config.toml
head_dim = 64
vocab_size = 8192
rope_theta = 10000.0
attn_scale = 0.125
tie_word_embeddings = false
init = "uniform"
init_std_qkv = 0.0398
init_std_o = 0.0
final_lr_fraction = 0.05
max_steps = 4087
Each number is 128 + 32 x the weight over its row's rms, rounded and kept within 0 to 255. Layers, rows and columns count from 0. Numbers have three digits each. The size before them is the row's rms in percent of the matrix's.

# up: layer 3 MLP up, 576x224, rms 0.222, rows 294-333, columns 0-111
# down: layer 3 MLP down (transposed), 576x224, rms 0.165, rows 294-333, columns 0-111
# gate: layer 3 MLP gate, 576x224, rms 0.225, rows 295-334, columns 0-111
up294 104:166118106152114116167120082108128137102099124098116123072124147099102167094126114129176124124088103087073120123143174088047085097121173101086130180131134097132074133123127151129103183088141139079115161165108146132144094097145141238088131180153119152157142147063129133169113169142137096115126090080072079116109109126111158144200151105121
down294 105:135102087201183119134153139124160095156151099135180107122036124095131061103125117164118104104118146125182111158168103120136181134138119083126147149143122136143119163113190166115169116106111121099121154102139139130126132094114157157167112135123128099121118171126149134161107133099134150144154118114078074138118144141095062117075109162137
gate295 092:121151171124133104113146103154106156158142190126113152171177083173135134120115075100153176140179110127126139105136111116182186138124189132110124120132138159183115146172114076078160145072122119092138167131105147088159110142168075132163079149123082124106116137116142094153124186105112118106128129100193114096143107028087108135098155125181
up295 091:078088093138151125097106130106136148148128152157063144141089156178181191132106105127189183129102158136096156124094130101155134123175119171121185162194151126140114118167106090132140168130061075101159167085094123182120084137178152170152046129093099123134092139141140106186132146110131121080149075109152112110075129156160118148139103113187
down295 097:132123124181149099137094103074120119202133146093123110133122099130165165132130122081113143165086087074096138086081121137133083132166080163129113120186080218114143188120152131123138139179091146180134109109099125162082127081095114177094074168123087137039056134138099168126105087210160118135161138163182167162141114143163093169106125151134
gate296 092:141166079141147148152153104121185060134233141167144138159136150140100149195101078138128091174156172156110189098080103098113097107127122148133119166090065116150130102193178145145099113173157056122148095161132120050109072111168118191115142068109150157099137108152104079114173110128143094133142117060135141148101081098142143076113187162091
up296 089:145178081170133110060119128091084144085110141168187125118134129146164141123142143150171121195128132103101116110140142171061112120167144176063118108124110106132140139165096109111112189105116118120168166091077114118188124093111129168143139131136164130085098149079133117144139080097087110154068070136158112166096113161112094153146169133159
down296 095:145129082126193161140160097108130165133194157162119082119123096162151177204118112208146122128138126112132116144090078140121132121103130114119120222091131171117149113134140058154151126154145086140141113115106124144118133085193114123120110124090139102110117138158056129117089107106140145143191142092087124166095087146173167068098122178095
gate297 099:164129090130073142062147166125192165127136134133135122163054150099114120096136105079132070154153095131118174109159146119129139134138143157140090137066131118184179105106079128135116161083071129143124129171109090119143130130132092150118170172146122185154126143040166075155141140156044040098083124133145136086073169129129134163135138101156
up297 099:125073108133132095102130155154172121119161117156118098112109168072118126093106132115103129187120141087116158070133107160096160123131129159109157047106167137092113140123090119160127127101173167107090102173105153056158120154110123104154142174193190103130082121145150142124180111158135102080174087122132137167148188125092117119154124145177
down297 104:214123135214084161108153152131105186128142105124169080156093142132153112137058118087081129103141122109134116145143111101128082171144185136179125096090105148144152168139095101165143089115103120061098089129120164149140093125188067129115065181153101156144072117061161171140127176155083120114105080119121063165183128146117151103117182103096
gate298 100:072173164130153172075138142091112137074078103131147195072123114165125125133141184110124153157172181104128141125138085161130139105130141066132153075099121128148131141109117077173143109104128132111121125121133145129067179112145139142109176147092118132110164169155165087164103161121173133061078143121111134131148118165141121101138186093151
up298 095:177101113127106144062175167113109121093152130178072136133147110194164117130131187148153151135084108164111119174147181145104117116083154059100120102095132098115161135158111117186179067139142131169065176116103115161172106139169109159114171134142186132124140126152110148143191134089132170166147098187102102086104133112164114192147169088156
down298 094:141110102096044082170086101088138134163138144139086096138116113141175104108092078151192143105154156125108095134117117120160074173173101078070052161127157173184145113123122116143071177158129157126143155172156089110130134111133143123174128191157140139159117188109130136106079097173152118146133154148073103133153122168085156100145156159115
gate299 093:126140152093158104162134144099124105124094188133116193162150146144133150129184145128116114133128133129101145131167095101088145121187155147188113179115143071118159149101110148111150135120151082124164157129181174136155159139129168175157140080100172167154118135126108146143123137155131149136125189107140192120107170171139157122105169087181
up299 093:119136119099141072140106143146099148165118132147164170115148248070128179152119072188079151126147177096113156157144151181058106130122137104096133124144128124187130156119162112151089127083145118078174080131110120080103122140093060125102143109163116168117162125143148127124180131083115110130099081123113146183140076145117090147164112202133
down299 098:128133159150136081070169036093128134109181147206112073147164114153163163114118077108100151098119166037174052106181150159120155146140133183117135140122148125193115161151100118122195145080093073143160129138088085099109123106140126140136130149102187075137145162161152113140060073096147139090102122141109084133113128066211147142141130186149
gate300 093:114124148064147141086143075161186131119145170094142104131102104098142188173118066141159155102133101127116146146057119153134162175102117134125082162087187118209124100132113103103162112169116129124168124111175184128119155166131101119131136151174140087075145090115092102143116113080169099065125146155108145059084121137115081140162087132153
up300 096:080186074104121166140148046138131167100101124144121191083141118166128148167114070149099110127138107157097174122112103121109089119080165133157203128108142154117117144153131091160109177178152143132134162097157141170140045127128155147162128129114105116143154110142129183155108160149131121155169130071145081144107080113125212096119082091153
down300 100:133093094173121094145080100093126138159134093117155125132154189043124145066165093125113113120068145104100103079121166114146171044126135155121142067117151149138122200143185132182116117170138142126091141151153125125123198133098122143143111156106140153177099143094127148134143136181152179147134155151133121131147114105130117193132141071110
gate301 108:153131181088133070072146100209114138112119142149201140107131130144107114158164084124131125067116131160104176056137139187144120134139134079112143142122121123139142111135146107156158141084134096164097148096181077086123077060128146094117155150144120139075140114102081175144146124136160113107109145127113170166122182176168098083149138041143
up301 101:170164138096138159187098177185109158164202160119095074158138144110198102150139153172180179170121149111122094132157121131138149143108121158074109109147133077135182127180176136115170153125200100119115131081109114077164170148153152044148098105136180137122129142141104113109132102103125165121143166124130201136127146104115122075156135120122
down301 099:118136167106090095121185120135081141155166136098096118153133153102104118103137051165113144089159121156115081153152100155103102120135158158140169177150185162114111186090089089104117098124054090127096137107098119126161086109174102125113147098053176101188103162204120109138113131086106164177130080123160092166101122071073080163144141159044
gate302 104:124156111152084093168157101131114109144149117144141073143172120134109112190096144125218130101129105109096099141108154085143151142103119093115146092131101092117112120118147138139149064137145143169113160172153193146179109253186116072093092118157115139113095162119112116107124135151093148113108154075099179102136120102152130119054149130184
up302 104:124134151089130143122110083170115159156163085149118130101174120148197132158115046100179087140170159160150148116198119095102171108149133125116160102145194176160132141124108121109174134142109107086050077093099138111123105114115156090114099127136129146174134111149150142053118086113083139115182116108122191070147146085158143082110121151217
down302 110:144190109126139174109165160117113094054127179089159165068149105171197198099151140140149126142152126136164133165187150108159153091187130128094124127148151158116117118165051092125147068098139129115172152114156091130135113123141156134093078126139099156104128121094113168137185127127136109061128083120149179157132128055120116138159122096194
gate303 092:098145147102128098101115122110138157160134114046145111111099135097060125158141136079152170126149131098074094136093055100219161095108102111187179137123101164105119081102102112086111192154088142126190140134089162119141188134163123118144083153115108149135133106133114137148120114148124098133139185159093114142086124078088080099151144105125
up303 099:108128070120069102102127163176112140175060098123116107076096127099112134089161111138141096107106085169103133133107101109109084080153155120076185143135162115076138117161107147143079091144179156084126144133079129123109046136137101160142094114168085132122122154133143147112152125163142150130124172116118147150167171148136129085121125207133
down303 101:151186150120147124123123133112030130163125110103140157139147174105152078134119123101108101143053141113156159137120120133116094101089148153176172091125173134092104086176139107137158101134138134097139148174183120069145079114147172142157096109129183127177072164128117122066155113061106142139115115172107179113121216118134055072116130116174
gate304 103:142143110120106133115075113144096103137084102093088144117213116178131146142069099172136037076165154122160174152204125110140156134142155113165181141087150178153135088116127118103130139079173082126085114168131171139166122110123162160181157154164108165123142142094110161113080150120137121129146169126142133118108119079160170094164135154091
up304 098:133117155177130106097120160109115184164133146140147116114162137141140148092175131094142156137099105102174144156124103144102122048139158155102189145114131117180072126089185200162074090099136142155131094103067094098137140104120084172163081076098142132100101119109118125141145127099118114072174109166102121094178039115195136152156079131105
down304 100:074127110113136122183084103161114130143140095034154131099145181133144123165147146110127128112095161121138081145103134100105127106152170168044137105144147166128134146149051175187180185186074058097124120166147058138145149157123084161164122154128071148155089138122165055171096150145104101145118137125088198119150115129121134128154165092109
gate305 109:127113105154155126104127180081121133103146134128153107132120147137116170154149154100078158150089085169190121129146074127156158153154108088132082124057112135073136112113203091154070114090157195124122148095131140166100165120106183143163120076128103077093126106147161119112096134054059148106156167197170102136136104112113129146123156150145
up305 100:142080122151163122086131179140105144126087116128164088152140095090121192091134123074088071142154132085128111110140080149136175134155107120094083105100119103108108040136105139141083083166156179194137161078104119152100172122086167088094134128111180152165091106121156184133111130124094045097218112068099128121121134139135072129125111153067
down305 103:109127133075109150157148093180129127078128046182126151128144119102164115137187120094119092104150158115197149085185149097149077154205144091105098163138098100092165116193100146181110117068174131186069134120137163115084126099150139189109139146067139142130094073151128171153158091152141076130133109136141132125092149184159092111123090077150
gate306 094:100133136119129135114075075067089087065154132105075107150070112137096123090116145114154055144117106178197133112114145129145159125155187093189137138181132148105150139135087113170177133159196146112121160191123138135131108175168119127081106101132136118112110149179145149132135141124132169198097094085133201158140156122183130199073134148116
up306 093:101206155103144099113172120084142140153085167182165099145121118122090104142135142139137088101125149146114129123082137159137104209137167138095138111150168136157091141138100121130018078227093069141090125093067108135116166131152109110090147175182104144108183109127121182118161080134198139120115100161128153131112139120120106078122081135145
down306 098:132104145176142157133124126112141093150146123113120133091118143160132176115107160158113104193136055137124161185091158169171117122183121086092155104141176161126122152143142105182113092166165093071069076052141108158091136142140077158153097137111193078162186091150163158103146172161163117081193102134158103142089145103044108103127173109136
gate307 100:094162154102179100151137146124169145128075115112119066137132110179137082133197151180154129098143098091104116122141129158146156061107090102155108117107133086141179167107179076082141140126163109192118141088155171129155123162104122111147114166111165143147088136100059194101152114140081088105122101185096128059095134080092099127125158122082
up307 101:141138122119137129049126097073192056092104146177121145073080145196095144195156128174113096117104162122117087105158128185101107102101137125118138079147152148174115181140087107135098116115183171103147119135088114165098111125119145160138129133167119069124163162177120096140135138150143089190120183134142140177098122108099117130068127114163
down307 099:136132130118074167093149051129110131135108188140147169138185105104109136122112121101137162115133116162162122131161098186106123048125179139133207136110126139118184123098137141156165151054134181125139128138127128095160192160089100106133120126106110096156106118124151149075160155183134142129119211166108132065118188093165125106063134113169
gate308 111:099139203132110121172109102160101097108148159149120114093156103150141138087123149111151076164138051109203099084119150116162132191121156150170063156080058093123186125157111127073119116127064054138118116096137135140119058117164148127122152150140159171110109137174146190143063168133113145128153083164102085166118126147121133087187137167185
up308 107:107112164135118095153165154149132119182139115157195136121137120147139163165098159087126162162160077083160138131095082099149114154150122166076168111132084099188143155170108137141113158200129126115110060110129138187125106146110092143125133120154123111097097108142094167124107132134124088152104107191139113113120155146137149141189134190177
down308 108:087051152140097173177205125131130106135171157102100176131079133169162156182201145177149097131170114180096137125109084192120083159120128130108172169133083122128129147172128122107104129157194151083161158138109128136103109115123073121132148133159166157094139121178150141155154129129107136101092075126115083117093120126165113112128112199197
gate309 109:150103123142141120139095169137122075096124082093198090164152123119103085123160145181085130127093110130102098157173111098105122072134147136156123147144111170120148173118115173095168123114202148132081151179147129138115130159096128163112106076136103058222150130171138101085103096146132119099104129126077122060125127125139069174105184085138
up309 102:115155127142190113115091156096149141088147071117115099189117120102080105073197157139041118136161113122136125117130122165082111084127121164125164127130097197142143103159169201175094076142150109099092118116131119099155096141147086168130101167160125134175137132112133138158146120180129115144106091211132090125154142143090148149119105186133
down309 101:148149118193156140130109134046147140074114129169127050147117170094132142115149070137152107142135094150084109148171118181118118168174113163152151102099114150137144151055191161188112136112129111124104142190145116119150098079119086144137102165120103094088096154157134132133088153120173116148157131089085115088122140130113132159142144034121
gate310 100:094127107096128119151118169132122165108125090151246151095130124170100121115185124161074162132141153110114108074120147108067107170112152118126124147135115148218072108130117135089089118106133134117121100127119118093104093134102133063099136174101126158124135114142142089138039087207132150129103115079110140150112189119110132123146111103158
up310 096:150141120132139069155083139125128106129154136107110083085146085140168124130192093181087152089153106109153163187147089135110140142117127141121108144117142071091160114167191143155107111102124054056082110148132136116152123166127103139115118144105101097100151140169128118072159191091191169075125170105110107213119120111185172133091131134132
down310 100:119159133097149118109130132142159112161149119115075141115120175168087130166130158059082093128153118178096125088140120144154146123085155129089161160149145184099101130160144068122064143142126075158124127095196180179096126052090109097156177125067135083200109082116100121091119141091182169133174184092151128126161193104188171101092116138108
gate311 104:139128076086111160138112141096122168151123100185130177131111126137099103098144124101158135088151076120194103134126177098146094122158148180114107123126119140177168154132104144141161188151138158119110067170153104078154090177113071135103120187159132145152143104092152156085146176125107195080201139129112121123123154087228078146138143112127
up311 091:144136141150124201135170108152097087082149098152101186097121085177075139106150134125153150122134072088134091161069114190112090161126109143159095069147130132157108131133151155131137120108150124106115091133183163201125214101159128140133112118131188116128094132154140123102151122123138159079075247118155145108104121116144036123162136144188
down311 092:176149149093117125113109029113183065122118123124144225162143096119082180119108124088096200079136129067148146146138145123133113137123136123183105169156148159104166111141029163172130168097150099168160144177123164127096129095095067136144139170154092142127121120107157174130125087108122115134116122127080141131034145077138104179106096165122
gate312 107:081116135134130160098159156116164099120103144109166106110127089102157148116134122137150082122082173143126153184141128083161121114218128159147130115144164125120136141083129057154099116150125164115116139157139153117120178157145119085143131134109140124156125059089116133193130123125095119140136092078212048080153106172133123123123114086125
up312 107:142093153116100191143077110158074128105202153127118099182152127162160121142147161136130128120183122125128193075137146174105157101087163135143091174101129117087127104132170146124147179163151085063165115119126169143108163143120120145133141134137116108122144160133122126227124171146122105182118157146155136158143146111170152199129084144182
down312 104:114150111080125152154130108144143088157142148047145185165116164198121135139138095119074144080125121098105078093108133173056121088125093106153126178137129133125122083164092087086140141094127123182149127176190162113105168152137109163158079128099088086086099159118132171128096120141169136047184109155109074154100131102154101107071129134163
gate313 094:114147110140148112090140163066079092155093107119145134112171144098128121130155126104181106167117164128155112109122130106116114102214122160119058124136173149169075172152120145095143166183168114168127168137144160074137154204138143136139054129092094108160096112133113085112137102146119136126199176175145175105127096176188107215088171138134
up313 100:089088097142100076103134120141096100180105114152068144086118130132121101114065126155123116124170094122205109097132128200155074149176094129188123084089146124092136123111146112188158172192089129123098178157157072108180175128095080098105140156207126107132118112155144087109101106176140096079070166159161084191126158064107182078147096089156
down313 104:147144146130127050185129068110101091131110185106118124118169144054149150174096113123106199146185122141152130122115125142068159117120108143115099138110123047130101141075152119104120118126134059134110173142149162099156123152142135067132104138203148179098100092072145152098109144112180159146142127142127135161099084122135077116151111150147
gate314 095:124106074115135076139107126147093124146132072127173194152110109146144130143189169127164094151103166177186119116109156106134176136123168124117108094136169122140107118151115164078205182179097158116193130180152144114105121085121157170070121110162128122101171052082118104102110183130118122135161192172088111170128155193153170167203133184120
up314 099:131121167132144118146127094189163172145135162143113116172117152075152130145140101116093168127098116091140094115180095128125183194090140109098158062147073091088157088089131085102141151118142128133094126159145065143083117158119148168165183133106075158165142128139137111123161141162100131119129146128186090166142072078112072120069079108109
down314 099:185126209129088133138151108097156190152130129116147148099114125065079079135146144130121130144116129150114129093202125154103171163097144159123086074069089121116134096121112139150128139135095158147070220077137158111155102116132162125166146143110148158132124093074199163165122110165128146155066165141148166213150116142106129075075066138143
gate315 102:121133118136137102063111120108073143079122099193117115076072129128103131178137120168126057121199074130152145151155175116070175119170141164164098137119121165122161138148147158128144130162105078110135107102136171161094167175145145061120152128155152135105148116174120073130163155143084131155085168242087134187141084158093125146131199111137
up315 101:091106142135157077121135135136124077106128128173122169090136130071104131147166115156189060132112142082148160120164057123098051151087191122142084096139076106125124107125157151128178122084120172161134197094153184122116149106151134092133152121175137125125200193160110098114181124100098185104128148088157089185135164114189203142138119155168
down315 104:113099129126132150174121070168181115160128102110099127129098182122085171127146127187112121169160012150121168142137137082068179101075158147109117145149137106060166165152132138193073142139108074097103152159133108207132109167083135164060150137211110184120145138162131111176127122134158116184115132092120088134163071183133087125157099132104
gate316 090:161099136173119127083121094110083177135073083107102123113063083133120198111131151117118109146087129118155147151105095077102112180190097129098127106086097108099165091114137151129142147130148142110092163062208102159155146052145118160068136117195140135177176085110116086110139141116111155144146086134132094122115161105126079155178116101130
up316 093:119169107171092137097130088155158092138112117096166085082117103115141132138155047078118145109116109165095133134070123187172147069123049164063136146094080159135146091119095155157135126173173128128147183117166112169167073121117154149119099154095091141148160134100157157072136106092116157121187103122037122150115200174134054104127124125111
down316 100:076136148114105106091079192148173082111123105095067146116158186129177173158133145150176221083125184103086155155119082109118173107124125146145160072134126206138180108121106114092132142156155162059110147124147158110151111097112092150093116113111161112094130184111092126092135152156111136125116089139119181045141085136134086106126132171147
gate317 097:136184128133092145149145106088149069135140109148152107142078097113170138117145117145159131113177064176147119152122107123084068133092152121123163164137140115169122149159147101218090093090150144141110064085134150086166189155101106094097110121104142138085149111113113160072150138188153097148085114152142170140131130117125122131143191172115
up317 100:108153101163160139161172098121158132152133123135114101129134079091137147141089094095146190170050135150126104156093101120124113118197153143094116088139074135087174083158092101106202173118136145124082121219088143163162102116141109157091086162211174083104129188103154127176112117125180143131149142128187145165184124140155147142134093139082
down317 100:135166073093144163114078134096122185147185105156039093147152113151139114109136126108126080163158154112096163099107123163106122110142124124136098135129121121141126140138116140158110121134147103088170116183171147119112092144167112113193095149129121141120115094065224139140150127121075083124089100127110116113095209082077099122139216159113
gate318 096:154063151181144099097059163121120116095089091163114198149157168177126124079122139132097197093165145161111057080129136132164101140122111129147167124105084160153094138151154161090109112121182155106102146113162140106143102102155097116114120124095096164104079101083168081150165067103188155090118163114144121137084160100145155150143188096064
up318 101:105143145136132146089105155160155124151119129115141095171139150100182113124090206107152157113119172112147122087115170163157092134139117164106129157101143105099104151132098109093085115127181119108057120099092131140115174100130126068150139136064125125106132126136153131178145080167131128092137123087113133193080181077152133083199168073041
down318 101:139109185145075189078130089117169139140159090077110146086131118113137143101124184094124093176109171120135122137164141114136111152115120129155145137076124119156143162129112132088091165115178083134110115176144153119084167048090118095128178084121172088107158122168160143164173124147168169161191117078129128122128116188141144143071126051118
gate319 094:107113165193163083115116099156097109181066186174125174110141086164183127124135106121144159093126150143112202124116138146137168114113133147154120167099140158139164141162174072154138086122099120108125089068113180130080095125132066138061130120103159116130110112125172117133225122141147135151182088172102157097135108073108120115172173114129
up319 096:091128113099143159140167137120131123093126168109180113130016100139098143138107194121101143183089147181126134102140130193102092095177141107119140091131109112158130105146168146130155095160125136129116178148092117122104075181101161146127109097154075144101083144176141167180153173116122114119117115070117064133120204162164088136079154137078
down319 102:074142103112097099154157131155136113143154137109163133126043088138148079123179219140160164104124177116116080121130186105067065138133121119165073112136134122103164119110110094140180075113145162149146120121114086130110091114105142145122121133145108076179083168182186156196108160156106109142153104126118107145117108168136122143138145153094
gate320 099:128128104128152111140116095152143149151156143157161117100174147118117130130102118135105159106149123131119099107111116143122165120168114088073095209161103140112167133158114195089149125118121152187139159117105198097138128127221167105131080119115129094130154053134105160112176117071066110119154138152144147170163135114137137144129161126122
up320 098:097077143071159108112112165094184114148113158144128103110195141112084111147109164154130186095111149113125087181069168184158079176131149109117110165162130125087141183194150173109102135081140088140119221083135134163130120143165131150114159089107136133132117096105118153093102138084068123106119069106128102109137083127113087113145121133114
down320 101:164210134142179095117125085079133135154095206164094129139101103123103122084103168157128124152101115071084091136116134101126117105116119127155105113123070111104060134171138114074145127119131101161129196140080155123094076096172175159098112167112122148081062111101125173175190176135126170102109110155121153165098084181111156158098106097171
gate321 092:097079113125110183172121144156109110092173123142119146150146184167151103097108102147165151148133189138119123122142173086147168124165142123127136169102107123116087117138149120114087200119182166167113091126172090095141111090113069125187154164090108121176174116190107153103151124093080157126111101131191075121152078112099092132082125082115
up321 092:177121110152159094132127110128075156100114120081125110155130147115125170125162144110124067122126121067157082156181174123147144120078109130103125182136156091199141082134125125056145149118166153120117139179098134114098175120124118165145162145128199118089119104111159120145186089140070127074103121095131101086143177125078139174205158142152
down321 095:157118144179089163082119165119183116097118157069152119114125127130170154136148151103169119140110107159125153143099092093159186103141095180154139103165105159108089120147066063127080134125083150138131143100137114114114166124160137125105108061061155131100127143145119150243150146102107142140110135125097153132166177127106123117128143082124
gate322 102:109129130169103131129119138157129195153136163128118070154108105134177087167125173122117149121227169120152114089121169151099139132066090120218152150085106181155159135078191102127088115126199171165139194158113147147083064074083173125074091067152120126115109062133110091143176135144138097183131115151152146107175107112129126136163127120186
up322 107:179120098091157108140099130180150142188171128117144139106189117093135174128147105122108098081156113176180158118171099174094098181164112141154124100095167149084046119113133128180148135128159106092101134115171132144106171148036110113070136188191146148105085066127130105143173119114111150135132140146116163093198138151129152109110127072059
down322 097:127148141109143091175112170113149021056120159109176122122076149089129096145111111083134166172129121118141074118153172155080164100080084119151102152171184125160127130151103178133105105153094091172121114118092109153110039103144143131066045150139150160116143155137162142119121089142123117081137097113130124207192129098135116110166082163170
gate323 088:091106146146119161093137159114158111096202143161131210144134081131167174101118148146091074084150137113096146079137118145155119089162106131094114150122114086135079089161139112132131099137153102150110150173102069133109124170150105137124159159147146124167076061156110162173145120162110172127095079056126123090139143153178105118083184170141
up323 097:137122179153153139163137112065164136128173112189123064168133081210142196109144127128101138153121142105088095090142126160101140125102189159199112049059110096114084074081170144173142089170146137123092174167126178152166132161116186121129121149142124103173111086097127135111105105132112066109160108084145124080079139104145122134146162171126
down323 095:128119134115108179129130146142089174142095100198096141101101115168121125116086072118128071132063162150117107094154141126140111148076102129103118167134157129058087121123142144201172143169144126175145134095090162109130123146148164124108139165086112103157157133077121163147114110169122183088165089075099112068098156124170127145089150175148
gate324 097:090114167118134102124079152181196132099116128156108149073097125175132079110117172107150093096120143112145107090126131162142162129106142145239117152157158160110093138200100077194073128091173162109118106132169181127087164082092125157130097108087114154137136124152146161108187079151130106114110130123078089200135110124114110103114220073163
up324 100:139129085139109172128198128137106159188154124126160131115076120112075170144123078174165191141167077135102165110144143108061142132121089147107134145094160077144147134040083132139146137106078151128167116131080144125196118129159106101135173100156112193163114141150060132153098107092161158114132125060161138093163114148083060134066124160078
down324 101:110106138157145174152137157150114182167144133122095108165093089173111145107135054157203143129106135094089191140149180147129151032103092151115124168098154077139095108101117112104161161060116068109125111087157133109167111100129088126121108141102167102134115138131166113109147149079057147168166086137106147121136115142059114035091126146153
gate325 101:113067164187101091157119136121132148081111159130117127153140094142125129120137083125095140098135104088147126142167136145165139080153076143104084144111133156184061143144138157053131097166131187108109150099124147126119095130075107178141155123098132165167164214143201131175103162141095164122127175145126100137150131092110139167113102116111
up325 101:126094142150138068155178101102161135116132120166161137154182175185156123152148099139106088128116099200137132140127088138137118178105123117159221128126151049193106142080149108168081107181127218188084092104065158160090094154125120160141144102102128151112145121118183061121196118165142175127125181106167135136143169148135159176108156150105
down325 107:076104210109178144106064150133138116079111017097087079125130125099064100104168194145133104107108085055154089137121134166116124119139198114118112146140123119203125112123111151109159104129107097130150169138119164144101073094147097150170161130078127165152151128123166136139097093109132096048151140164152108137121079150130089120055149104139
gate326 099:179158171102110061159095065150144171138092162079128125055129111079151173125115181150157114153164115079099125144194058162102149094168109114168180201122186156141173095146133113126105121102141128105132140105142167082154090102113160113165087116106073094131136098102146115096166153120168196159106101149065155092144082091178125134107099113132
up326 099:145094132150192159147077114064108141137064073156113103143139136166110091086106055144037198067096117081177098163102114096099079161128158151105059113120093122109125172136159132122112107132113133179144109121100081103130114151086139142147122201113126107186112074087083123087117145095089136080203151163177117128135173142144122109132117121101
down326 106:143088152164104210131118118065123154188154113169135112124141173156097170086104106087116114192147166133151082122082208166154099161140163211092157095115124098134123135146164133134112131140112121132092146106121169144113113172121096086106147102128096152090143091153119070060104054138163163151191170136174133107089175096113099097120152131076
gate327 094:090147111091169197153084106136142105155140121170133102086134098152085122070119112118117158056145178183106117138154143063091146126145151099102167093100177131126087089168098075137194162136195070156078069128183070125114127120089144047139139056166153166117127122156171106110106169143157208096172152144118138111124195121132133119102142156113
up327 095:149127182112127078116143130129183100086103107084122090162102111172131061153107172147141084184156132187138180155143149128154087145109096111098123202138125099171173124113168178111095116112064160140127158174108133185114110126160072187138130202157091113137113116092110181074114108118102120085136174114163150142115111087121097155131094116115
down327 101:086127124129168042092094172084168116140116115130161139097124156099205150212160111168147094124118094129150148125166083110141122159078119145145109171135108122111163154110118196198110121104129108101087141133084079107137140173114141178105153098106136138113031087117116121108150090154176084110075138142170058167114149102157112130143159156115
gate328 096:086143113160120110093132104150104122043117176130127108111086148117114110157131118164165141110128109114109085115182144105176136159097199168137117079088125096099097133094107117067102107133122076157159113100111126123115143116178087117184155087126085107101160101148086140118124123152102153098117153068091156150129157078094127157157103084178
up328 104:134091105161159102151100173048102106191096130146101143073127089123118107154102134117143109124148127118123142130049163143145136179162106106131120148116184178126136149145161186156132131117149170098163128090159129171109110160094148123077075074121079135163142135117163110144174140118135165100118076113141141123164151137114081156103124141085
down328 100:122147133115117111103127169149159179097155124111146174164157083099132129126154123086152132139123179148106105171114154068131155194114168129099100158113157207092136118064160093137115118193103119143136147136086102104124123155179160142095119146134135111147170125120118131129080153127058096130126117076122137107127156143131117113114133174112
gate329 093:097192134082128128105130078162112154129098144089130111139100151148132160098117165177104150150140095147094118099056117147150198118105092108175106168128104126096135133116102112100119186118157118070054127116074154110126139176112125139136106176159142130103142103084075155169149175098149136131177098106141153095119121145174075154105111131144
up329 093:102181119037142137183161112140079132128167083120151150129119090104126096115141161063110156106122163129094165046082092142190103124128128184119113159106124084142146109150122117104094143186081094092092128128104115140111103145108101142134127134141169144104133115170141149158109138093161104122075109078141117156129116168102119155175141076134
down329 097:127073119136124131136169180155121180129177127161046066224078134126132128146136138116108133123140090088168114150081120117136099160120129092117130090166092134114097093126102142111071120153108171093124123144146076188100104098112068104109141100185102150167058167143128133102148121205131143180096119144156126141142140119099089123156191128184
gate330 132:083122095123141102185085118166144105139091137087144125108096156179115121139133114138062140185108116096137172119138162119081159165097121096133191136165132144155178143159159121171144089089088153048186093147137133076142089095103128130128108107147184145104165110189143118151110124136124154120130081159159123127099104119122151148095116061127
up330 116:194186117129159119174089169109110132104091078154149090112130160006178132148121116148133159140158068125104124066152167137094137109125164084185176142089112160123146104096107143120129103144139094126151146132093121109135125092116103135122114131157141180123149122072168108142146200145145169142134088138131132097117147147120173163108109138088
down330 103:149137154104133151122141138144159142085144084146126130159202107103117090166093130153160061089128144152135097114151101133183124126146141070082065142145130077112103174166117153144163173142158102201120203098112100174080165104129069155148139169127138078136107124146116159147166185172141168106119168092108168143160120166165103145192147171132
gate331 097:065089118129095127124129154149121115081095102157126096144157153141127121065114119161104194124175080142129106095160095136149153074149127106146120108142154142142176098116125131101117090130152129096146141096120148128056100173100209122161145187105117115116165103076110063170122119087119146174153119107196119096139145094083091170136146109160
up331 102:139140080109068144115138128069121128148101159205166120095147187149110131114162154089114196120170170109103163149133130155116157135099114133190066082175131133150095136137110151151153116149081094136123082045162126115126081150133143136142138130153051148105117129108132058120165065155068118189170170100115100136076116135141170169115157104098
down331 101:098115117199125088100115155158036155112119150104113088171149175154181085107087060128123139136173083112133119115182083139113126052156116171117141102103085142137138147142119139088132136106112187166142141158152115102157091104106171100109153164115124093149161131138104133114192130126177123127152146203138101068062143132148085123120084113115
gate332 101:138152151124121097129148132175206117141159175133140109170151042142206075159166223132091184138141144074129111100146135177169129154092136116153086107094123106134111117124151161107165151133142141139095142180134170095172140080167185131117114121137098125133111174131152099135105169180135121076120092119085116130064155127116146066115137158148
up332 101:069177129134050138096162094177135162152137142137128142146122140190121104086091147141136195127134121094084146082096146146168076143147111138178149163140122135126138147106143121126141152151142114102142125133129162133095175042154161170140145114171144114142117105183052123112049149159064162189062125142039130111148149164153135137182155125135
down332 098:116044120131089177158150119164179158127151181105073106110099130134127108134149113131183095117140141144130153103091149105119132156069118156142138172142194176123137097156130126091140135140079094130122139125116124143134100073159101099166083150101129124082120175105148166137094185098160126065140119112087186148175039129098087130154130145134
gate333 098:141156114153128128095146198088105143134134085169092135099121134123160162132126092126183093116068135056167156117167119107212178115094099191183164179199152131200188114111127125124149168175127159081145142113104139078154116110134142173119103061140114107129107123142150133076090121099177130125174128151155166188069091147106139050136102122121
up333 095:094112156108138157121123121101084178129155124106166113133062064123102159173187166101136122119188134211127138133124116139118142168091105082125157111143101121114070205091139077151135095145152121128173133115114097143153126034133132048128120133107037127142144117098131136103134164162137158059120188133139102183160157178110165187138111129166
down333 104:129150129079149146169120073112132135111165120077132198112175124141169178105117137178122121118186126107149148156098105110092129146114136068081171111044152116068091141094121143194071124139146169135133075090062087119147151111121153109162093153093067167172092084105153089128145177151144165085114074156098098130161190127097118133159123123100
gate334 096:153115144144108142088131160121149161138101058165041171124109091117134119082081106148132141166119128145145160158149146145111084128136118093156144077114109121149126136109144139139247174103097140199104098093131116101121186145098163101170121082124095140084136105197158100160173120111161124107082113169109140076137156107105085093096178129125